Weights of a small GPT-style language model, trained from scratch on English Wikipedia.
Architecture: no biases in attention or MLP, tied embeddings.
Training: 400M tokens, 6115 steps.
Each number is 500 + 25 x the weight over its row's rms, rounded and kept within 0 to 999. Layers, rows and columns count from 0. Numbers have three digits each. The size before them is the row's rms in percent of the matrix's.

# layer 3 MLP up, 1024x256, rms 0.0563, rows 700-710, columns 0-127
101:505525479499493498477515476504467462485501485527483521492487489513489497518525489525466483513485539499492479484519496451486523494448552519488523488492480491501521505507505518537490452471472480509501547550511525504478472546505488490470494512479501489540477481492526485518493443445542485511488527486515482498504532498409538502513457481477488523486525515490538523495524513516466460508481
101:490461471500513546534501533486443474521505500514476527501517502500498521507475518510458495486523495502502493471485518528470501498498513520518524492480409489522481493493482473546495510485475527491500518484502498520472493533508439494483522502495487464549495515472534503504481453523480513521554516487539495490487482512550533540499445463512491509496511515488485510478517509505447464516526
097:530507489483458479499520452507462509525509452543499536530496459507473499517498481514487497486469505483543498493513507543493501514415521483518504442490484459518508490494508508492468514476496458491501551524525501502475534539514516527476504524524461448563505511506511474521518480473509519507512550504498494511514506474440501480496470502485491530512504507481542489529540492506465472503465
096:516484496544445507490482446511503515535534507507460522528453484508500492514494475539464501499532498527466495508482492463489495507462543444532480461456474529482502478506545484481494454474486503473511503512530518521489501526476505514504484524517479469501491502583510468506527492501473492522478501473475509520509492480527513509518486480527518523510519539503492510500508531461506522469428
094:520532468505503501492536486516476507547514489515462528512498477499470488511492520506479496484445513478524479528527505540472505498444543528527500445502471486513517494483507487520481522466502473497494543542491502495470493530499488512510506519530506448533525494460521466527508465471479507497488515471522512507527506465486527513508452481488468521535487523482523528498524543483480471533472
102:513485450505511457476542483503488469517492529481473500485462479512499483485506545508481497565454504476525498493511538502470497510477490536521520477484469433531513514509541501530446501492484497466509528542493488529490535514484493509510477520524519470531469530477489439499496462510563490460484543452529500538495508471471520479497461504490464515480491538489511515504552510479473486528506
103:494500480472467485490531435541510489542488484526470528498507499497476485535476507510466480497453532502518486503504509537478498508440525507517481465479476486518510519493512506532466512477507471480506539567516496532483502529482481512482489513477509460527497562471527478506497471495540509481518542469506503504502523462499554477501453508483474526496483506494517530487523516499458480527490
095:517518433482520485470576486531508493502493503497496509492495476490502502524509519495485491508450519468530484502508519537478485477463532524554528453506452503534481514511525533512453504475516503489507536528487490516469494528483481520490487534467517453546490512493531462494497454470510508498504549477506520491501508476522498494528471507471473537492511505499519526503524506487461487523487
089:489469498502471496515502517491477531490459508506516509535504518528481519476470503510452483501491526532530442511521508482485507515478527532522510468504495535493543535499519485501498503500501460492504489500453511525508480500499478484503520497465482491504479529533524539439515507454421478457496511464544465520501533505504534503491473445501485523493536548496546500483500447441466520485523
095:527463493474517462527520543494447494499494490502498509507527536504483509522455496494489490515476489515539501518510486550474483493484521532504484459492507504494486487481523475460496548494516473497485447530491516480494510518476462499490510511542545460511489466493503501474486491457471501454505474516556487512529490476510486492464487515540445526534489547464526515558500520473493487523495
122:540502520452495482469545510540484525560500485509461486513497513473493505461476480497530482462496505514480464502541496559508494483499504502474515521537490469518518494500506467515439512503476500518511505502468500545463510496512519536511463502501539509538488459533501528512516475508513532523512502467529497475489458508506496457544465512481481526500462516495465530520537478491500505467529
# layer 3 MLP down (transposed), 1024x256, rms 0.04, rows 700-710, columns 0-127
113:483489493489468485557473539483484524493487478478475490540523516519516521484451483473531512510520496500507501527475478476504478532509540425477509484526481535500473557503468508470514467505512527484556479484504473486522549488524510488496494503508477497461513520497552536510485495428504489526464506530516527523492475476494500516495532494471463512498517510500518528464509488495524506520522
088:483528497516500523483444487487508456469512477489478515512535511498501497521464457528530487433483470516477496499521498511564514496501498535488498456509552519474528471517486513464525510485487519487498545529521496467491523502467506514486496502507498555494539582470515483486513483479516499486536520482496523517548512482519507539479533489496489544502522511461497515472504519460464491517507
099:496528470484460498524512488486518506512495499471464528525526486485492508537501512508522490509469485511478491485488535563529537526539548473549413476491483490449546523511454497496477500519508440480524538503513466521494532494521488529475488476525460504472543477482513519504490503474467520480532564534526473524512473486488497533468521544506482491500513504518473484517512468505498462510453
076:525476462494469523536526526514517495573528510491515483503529516513532496495506506488504496519500439549479479459455495460485463514488458489515492531523509548547504465500508499487520466508506485493500474527494499459516514499467471474513507501562460499540494460501444479546481491496521492495521441500469520468513497522511469496522504497508550476507475560487475472459532486466552535535492
070:514525478472504479487541492515504485538499514499495490488498474458512493528487526479498511460414511500486501500506557520560527528489523490512508461489493506507540545505559538496469497556537441465513531540488490508477480513506492494502530466480511487450487509469511483512524515502513511545514559501524524492493491483489524492484543519475495503462497476498509483517491484484507470514487
086:466485487501511510490499523489468411512484538519491508500463467506522458491514514499531501518527484504501536486501465530510511511500484480557496439510532448517510510536509495519534514530514489459515525495520506544478504496473495509489505505444489496502500519466525499424497482527500522497532493514484535519535517503458470484493537510521498551491476474490492524510497520476500518530471
090:486503494457500529519541505508485495531514498507483533478515478495545501512497497482496504486478506514538488499523521515553519548500527488564509460491492524507542490486528510493453492506516431470502536485523506561474517499475481501479523484510468469397508521531519514482502532485503520492539513492502509515523506524480516540505492489498462505510499525499520535513526460525516476504499
050:526501456512524497499519498493489496509452569498510476466490466493483521505542485509515473475524517485501503524482472529483505518495473504507564453482484510541502507502503542489503495480513565506500515476441483530459460472507469473471492508498450492518493509447519503472488508476516489516481533511468524492508528521514480531528506521474463495516536484477472510510470495541474482585532
082:517493547531456464518457501489513536510451531525510519545483463543493494472484478517489467524486513514485462500516488522472500546487489490493497500492544486447510488541523448459486506487521502521518461486514505463517533501464544489526514539493484496546513491513508506518502489464498495498478489532490480477480522510501453531496513517463506484509553527511500495483427484483473490553466
064:520465532488508506500513530473481499516475448526519472506514496525517520514453500465524499509512485487544495512491468534507528510481525527482486512458494495462494494487514482525536554476463503510486493484469480489461520490448532506513484522544497493575540470511492564547501470478505515490500440509520473502498445509508494504503494507499499499553504513535514464540556473483495477477486
156:488456486525517492494456489519515511512526473491507454506479519506527487485517512529485487555475454469488495517510559502506534504529519547527494519472472496456466521516539499518486467537489496492522511477427495502487505496507458484483486471497497510505500521507498497453479513509506466535523510532547493577538506509500498504455502492480516515513523467510516490512461510457466497512495